config.yaml
head_dim: 32
norm_place: "pre"
attn_scale: 0.297
bias: "none"
parallel_block: false
init_std_up: 0.053
init_std_down: 0.00573
optimizer: "ademamix"
lr: 0.00127
grad_clip: 2.0
decay_fraction: 0.735
seq_len: 512
dataset: "wikipedia_en"
Each number is 500 + 25 x the weight over its row's rms, rounded and kept within 0 to 999. Layers, rows and columns count from 0. Numbers have three digits each. The size before them is the row's rms in percent of the matrix's.

# up: layer 11 MLP up, 256x96, rms 0.185, rows 12-51, columns 0-47
# down: layer 11 MLP down (transposed), 256x96, rms 0.175, rows 12-51, columns 0-47
# gate: layer 11 MLP gate, 256x96, rms 0.2, rows 13-52, columns 0-47
up12 101:533406556513489510503455520500516505564516455505495512503529479492482502477530479514504461499496486528502462470503546483527478517489533505479536
down12 102:500478516499492496452496519504452524499516508515466492502509496492524538508496524514525518471462515517465478539462540468477452499511527513487535
gate13 099:486488469520521522495522539468497502485551482521483517519473461523516469502515510488531479525506514506431565513485505515494527514510496495479474
up13 096:459456474515522496503501522515496482552493551502480524441526467531503518509497471499521501521475496491487465481476448490502503506503472523465516
down13 103:482463524449428491479522482507498498474573514487518509514496522489482466541508502510506486493490504471516523490465465536492505496530495505483543
gate14 105:508477472524484521497497483513504507500494549514537509497539493514513498523500461483529512524533493501487505494476473555501514477574537497488455
up14 101:521510496497491470515505522514524494478492483488501509506515489518497507479469525527547465552526416510513453536463474528524502513502474515510508
down14 099:526501516505466506468439507473499496488520481550489505474521548453510515502481469491525500536536474538556495497484463484470493479504474513506491
gate15 110:451504489529503490520520526444490505512494482470497517516499484526470514508493503484486495510467549514521511433504483519536472502540446494539516
up15 097:480505558509510499500583503493452494502511453456479488513500508474500516500498500492480496511492521505505501470523510518508498525479449467525508
down15 098:534513496524535535476531479502524541516500529502489542521580482464490475514466461542543481542492471495467506525478537550511503486521475502529472
gate16 102:522437499470450563531514513509489500488530519515494531488528507502495485519473483510525508444500495499479497538500533523532493501513452494483505
up16 099:481470570475497481540472511501518495497518471515510543468460509464504498483509537507420458532472481531480468532545465499494495462537531508485482
down16 100:496500457487475476477506499494492456473521500487497466505519468540507481527475479539565510516528493499461510512494496468528477521495507526493482
gate17 106:518500452475494487543486521502506494496471482521505496494508507485454480504459505486523474538459490489478471493491480490504476525518507488530561
up17 106:515482488544483525455499481495508480501474590472493514469479511491522439492459483502495568495523498472474491499517516496449491524504463529490479
down17 106:521502515483503510544471470519521509530515531535482440502502520493502537487469506485518520523540491542523517514488467517491526504476490483479518
gate18 100:504531488511505426524471520511500522531480468471486505516479478481534480547461493483530533533540540476490488501491493492502490475455487455503531
up18 095:535540510493514524501460521486533506497510491512505507454468529456507469542554517479527478477516502505493529495539518531440550492510533527516527
down18 100:477481511510524510496528481508492573541516534517483516513505480503531508479497503468503467528496487487550480500503524537515457479408545485509509
gate19 092:512442472490471509471499467474497511514533498498464485508497504517476504513484481538524519538496462528499428486541468532499471488537511501478584
up19 099:472503511536499535470474510475483525520477495518489453481444508499501524474482500517504505509513498504491536533559520515509515488475471516488482
down19 098:468479453476480499460491454495509518487507515481485520515495510510482488479478518468506500492529500486494464514504478514478484501528507517463507
gate20 088:443534525532536536499510507527517494500541479492510520514537513484504458476525517513523522498540467492485535453502510583508490510507508528501511
up20 091:567468517510492496497484519485490479501493497522526455518484540507492470486452527500478509511460517501514502549493458484495505508494496500497449
down20 092:522453510479531547510521499497530534479486511505540481543498537467519521552481496497459486480510515514494535502480474461495463499509493466489508
gate21 092:466498485475450500507497511524484502497441517527543500478540502492501533479511502491474492503485496554473510510465475489475548502492512538500477
up21 097:513512554461522509483502480524526509516509480503485507507495473464497457517467513483494482466516487499532497497491525497512503550521532458526538
down21 093:510496528517481518519538478493548525485500499482441523507526485504503532478478526508466520490503493494476448520494462501550501540557541547488551
gate22 098:520497509466491523556535495516504484512465512533510510498498537505511519490495469494480422486529505512523506495458507460490529477541477521528555
up22 103:523536487521492512530487488518484530463546512515495469505477568505455484502513453477528503504512498540517509514526495505435533461490526542530529
down22 108:483431487474452502463523483503480496468512502480509513505489443507523470492488516517511545521527507484506501488507492525539521476500527471483474
gate23 100:483516528487460528543482477505495476548477468480536454513504479478463487496489513502498463494521498522470494482544488505522506502516536455507487
up23 105:515524487493484532529482554523467467491491457525530524501520509476533464516512526482479488476498514502481534546444532500516512498514461488500518
down23 100:481505462516498540485514474496492511499504517464572506520528505484479518505518442454516521514512482505435500518542502459506512508538492481511500
gate24 097:541508484540483512522509495474519498518483443506491480497449487536503552489533511488441553503524508498487504532484497517492498480477509468494507
up24 101:522480527506503480507535470464521492432479499536468479506451493502498528494493498503494513519471517477519543504492521500555485534491536504483502
down24 104:512515468539503457528515477472502535505534523490499473477487507530520447481508446553479479424497472459521505536529482490483457483461510467506491
gate25 093:490529509519502505474481548492461469538533492519482494507503491535493491496547490496550500493531482528484499481517507480503514466475486505453476
up25 092:502505506479518520464513518498489525467508483472509468517552491494471485523572474458511474505475487515547526497513483528493509483516489542515473
down25 095:523507510530513506505483498481479476501474506495500473496503519494569524460483467488515509505436485489566563463536519470506474490485497498485512
gate26 097:439513472481522477522497542530458517477495515505506427498538502499489497495474483478513502478498473491506467460499435492486549537494501466488526
up26 095:463476519502526501512520500524448489479479544493486498512532467498510516470472483542536488496532500479500527483512510478480482468480534540461511
down26 101:511505475523501467517499484492505458457518475513524510565458503502505454510528491487494468482485503484445490518508527492517511493520556485538502
gate27 098:481545480494504472517490476498480520458505495491519518522494481475502473513498465494516489532498498491511497555467490504514534473465512506470512
up27 099:493448460521500532540488517503496493525483525489513535499475510470509495511521530491506544497521528475573498488511501464515490539487535492504519
down27 100:518502422505526497508506528485520495495520523497498482457487468470508509487507507471519536484486488517476474553522525493493484517497545479506506
gate28 111:489529505514513504543487486508484492518509533514507484507526487494506519521479516475468522490475450527480513492490490496462499459468495502517510
up28 101:500496542501496516500518462518477517496513493516500512513507489535508497457546482447475483548526488547505504500519496517498452498466498502502521
down28 098:466524502537516468501481469492502511527510481528512541471538512523467529512506498529512509493436545496482497490519524478506517486454485531541494
gate29 103:524474503532537514539476509485504466482506497496550482458563489485505475495518513513488496432504505480494536508520496494532496480492479459521491
up29 100:530512487463480547504477482498530489466537522511477458511476507516478468517499485511498544501518527481460484481502503475499514519514526499479501
down29 110:469478485526531474558515531520460508512474482491494489522509499500515509506526524502478478518486461463519580507466480512507461473522489502488481
gate30 089:523479496506488509499465546535491488511471524506489512517455475446548533511464551495467539478495503489490523487471468496498511485492543483468504
up30 091:480484509478484449508500489477482530469534516500516519493527467497504494499510470522519525496515435492470500507541478461528517504467508455467501
down30 089:506514523480499483531487546541467504485495507540530510558464495474507459509515491516486546511531511477484535519481497542486460508478509510514528
gate31 098:466474515514504496492532478486536485482535470467491482507479448517531482499498554462555541497536503492493494457464510486477488530469438503525462
up31 102:498461510522508502503483474443491546528514515510483528469520489541485473476490497465517508425490497481502517496555494469504497530529521470505461
down31 103:490499505530503511484476483559521499443525471501535516527537513523498522489460448508488474481507497517428469508457452508517514497547488515483492
gate32 099:449516492539468462525512495515508512516464475507500467519490492492481496520493488512471518463518550481512473495463506506488475458519495506501428
up32 102:465537482457469534513474520514513506521528540530516512515512497509478490504524503487502475480517526471512509492464494487496487487476481493523481
down32 092:511506462507488527494477511498449491497479510470506503472523521483492530548500483484488512474475470472478523535524492498502490485495475520502489
gate33 099:507475433517470527500502517519505456534506503510493467521499474506499496481491455483499502521515473514482473518493515503464512513481536505495494
up33 096:491485512492495512515480460465513516519465472497491482488496500512458510475490529472522488528493501472466487554480543479525520533518449550513496
down33 100:504476495495519485514497537499474521516511522502458515519488510458487491447473475494532507495490481467510530475491521486528491472494502456483501
gate34 104:490483487527513531523512532507500485501512524498516501478502540517512514468526489522525503467522514548499489477510463486458486463481515504483511
up34 104:508507543509505478493452460526468492499469521453501476510496486494477473487507485499489430546481502486511479511559461510497506509510498520551484
down34 098:522505472477497502514530535480488506494505502529408525518508514476474527467517525536512493502489475497524483504478489459524506508495483491542520
gate35 098:504488486557451515464513485515528517479524500509497477511504489540525545509528476455494495500480510493526474489456481472499509469538512529550536
up35 099:491473504489512457516540540464528498483476514490495472499460428535490502523472514481463492494534476507530507526511508454521505494482529462530497
down35 106:546479500519497521526525498564481510516523487524461507487531501490552532481532477476540521488479508495530489496527511520550468497532483490451456
gate36 099:520496465547507503505528496507500454504492517487526508504492498498527493554436518454491486492548518477518500458476522540483491448501520510505465
up36 109:502485509507522474481507441509467538485520458517497445501483452495490519491508485529524502444492524473516499474502502436469478516509505498485501
down36 108:498506530530506520500460498468506482505507522495474461476534485454498480490503510470493496531497468482531511495513491541513508512450506488503502
gate37 099:480508478460474509453507539503470544507533496499487503482529563502515508504508528486479490503476472524514496538518483516527483499458470475526498
up37 094:525559467524554504481517539508438482495554510531495501489513460508501483525494504523522524537501477542516489490486509537473505455555456506514467
down37 098:509541512489504487514482529491522495514450523473456504474505505479434516481473544518474504471515499508519528541495517477484537473530536551483502
gate38 098:451504543462520491538493456504505525537496521537510504499513448477484513524537454512477482517481515419556486517458518482475491488524482485545531
up38 102:506505498476486545476490532529524435496481541498481502500467503510519449476554507520450511490504550501472508523488520498487575515501487523486490
down38 102:519503521534481504483480531481457488504527492503523537511535492537501487475547502497528524500545492531503537495511469510498553489528530510489533
gate39 099:523479514506483456505484469509522468561466497527475553529494490503501536487509540471491478555511484513490479501500509513479490506505562534514522
up39 104:537529506491472478498484516451551497514536499529519521526516486516558463500478501513483503521529515516512453543505490527505489518509519508529565
down39 098:506525498505502535469491514498488472454518522512479465498511519494477477503506522494551497481471552488495529480529473469513486462475475487479491
gate40 098:535493486468533533525495481473488477504536422516511528504522506511530457477480515489507502503522529479482513530514545526517506487461502535495491
up40 095:480477479517520495472507505519552506499536513529512556527514494498504501462509476517505461514469484493466473458518468486491488494510522460522489
down40 095:469510555504476490540469502484491474516512494504523539531495524473492503516491492467495496483485507504463535491483483503502530504508466502504518
gate41 091:511519498518478478514506472494536485492476499483502536502421480491517492523496460537511506473470485548493473502465518522547506475471475534529520
up41 099:510472480545491445488480500524482491531508464522511488508479444540465489524535498463439522486509465473530536501498519489476516473482472489540481
down41 103:525529509467514505501525461515485484512479487516479502506475496469464502495467511503495478494498533510514511506466492509503485537546489487462512
gate42 108:521459547480469510492498461534504455461541501524489473477517520486489521496503486489499446491502510501508494513522470458500469453481495513520520
up42 099:476464495547498497487474488490490479527499496521544524486532511554486435494468467511524476512458528545475486512542516530486479532487486498524478
down42 102:510520498536502528513521468461521486511509450491418518495525551475521549505515523514473491480500488524475496523495481519519503500484477552500491
gate43 099:524466506511499475508501501496483436491495520503506507513489516528505480499485449482496520528478491533528535451481429524483537491458511515475548
up43 110:516530503474468500520470530516528481511485459518506483529500516523535463505476468464473531496508552485520507487492508462475549460494467505495510
down43 107:489493439528441476509482525476504552519488487499498486500520486477469548507535515510524469523457514486482468507517539517497436498480453507529492
gate44 095:473493494525526523524521448509460488536461495474496436465531538450492476492495508512500529499504509520497492503516485554494479511507490508499511
up44 100:528527501479498514501473476464539495492488498518479470533510467480475469477500486523515507494497497521549507461534496536484492511478465528491521
down44 101:584546514510488500512488520460517473520507504508475472492516478529476502506523485540523538500472560506457538526515502492515533519503511509506509
gate45 092:487518510530508492484528522500508495532488537464498486515529506499475527516443493503538516527517490479519496517474479461526486489516508511451486
up45 103:472490494498495489476527560470521481481479472544479469516471505516502492475497563488508492546526490541460495525535489499447485485452481499486486
down45 100:476492489510431453506528527506468467529507511470478500474517491533532460535482534518485490462519498513506485520495482534497507501523484437479511
gate46 093:468528475509520548470521507539476514458485525477468490522486517464470490536543535502510480491521508492523533500481500490463514482478475471526464
up46 084:543476490516478500456513531514497526511549534556505500504518527491491512512532447483485489540554487493457499503519511488477500489497471510509498
down46 087:477529506494506485492472484498451474495482473484503503567458507462514475541514515524448505483488498498527475515488532526510494540533496483515485
gate47 099:504509470494479503522479469507492503499496502489491486509504517501518482486442536483522486493521517458503501480458442463506509483539476487517519
up47 101:511523501453487504486497455492506512477457490551489510480501484500489532502518557541519489468483465487499513515482475484488526536488512492498524
down47 104:457502484537446484483492515499491470481477494518431477483485536509462498445478496464514465477475501531514512496512500542520509504503472490466518
gate48 114:495480494524460509530489458511521452533504489479468471539494524536521528531470521487491482488505505549511497488471547523470429505495475529508498
up48 104:457524537528507512471529532499467508509495450506522534516530505482525537428493493506488479490487561484441517481489496530494532491549485442477533
down48 095:516509501463519459475474504513501491530529520528515461510489435535525480491509506487506475490503474529518501478532510454498479539444481536484496
gate49 103:482502488474483502464506460470525457524485506546485503499515466497502485527480526486465527482529506531488426533490491517519534505498489448505475
up49 098:446507515491482514524543484486477459517502514510511481511541494498482519488507511506445526443493527485458492491499473489503492474500494477524476
down49 100:503501447509479518521543488543485459510506514525501457509470535486446474512512508535511503475499515523462503507445529498501468501546500465449519
gate50 097:504513514529492507520511489498515552516467514500479510521513560466449474499516474481519517493493478501459494489474518490509481468464482519446501
up50 098:499512499496506509481511511502543495542551509526502510494496461436563458499510484487482522474500478509460512489519529521515489529487504474509504
down50 102:504474553479491511488514530490549492491497476490479536481501525551454498513500486518490462498467517463534466469493487501492517491499522466488496
gate51 106:508440510490498512519484512492431457504478519468520546498515508497501541526514478536518510518519522481497539511458502549499484466481464504519535
up51 096:488491489474487519544513554466494483480552499499451528518470539523494488530494519501479430470484470486517488515506550516495485538500492483488509
down51 094:456512518512493495469488429528504494500505482452436478477481469497515473485487527462535528502493513502489509510464508511536526521508513502509517
gate52 098:516485499519452531496444512513473504510477465512466555539527444538520499507516453488489458480500507514505472480491511514502506480500494497517468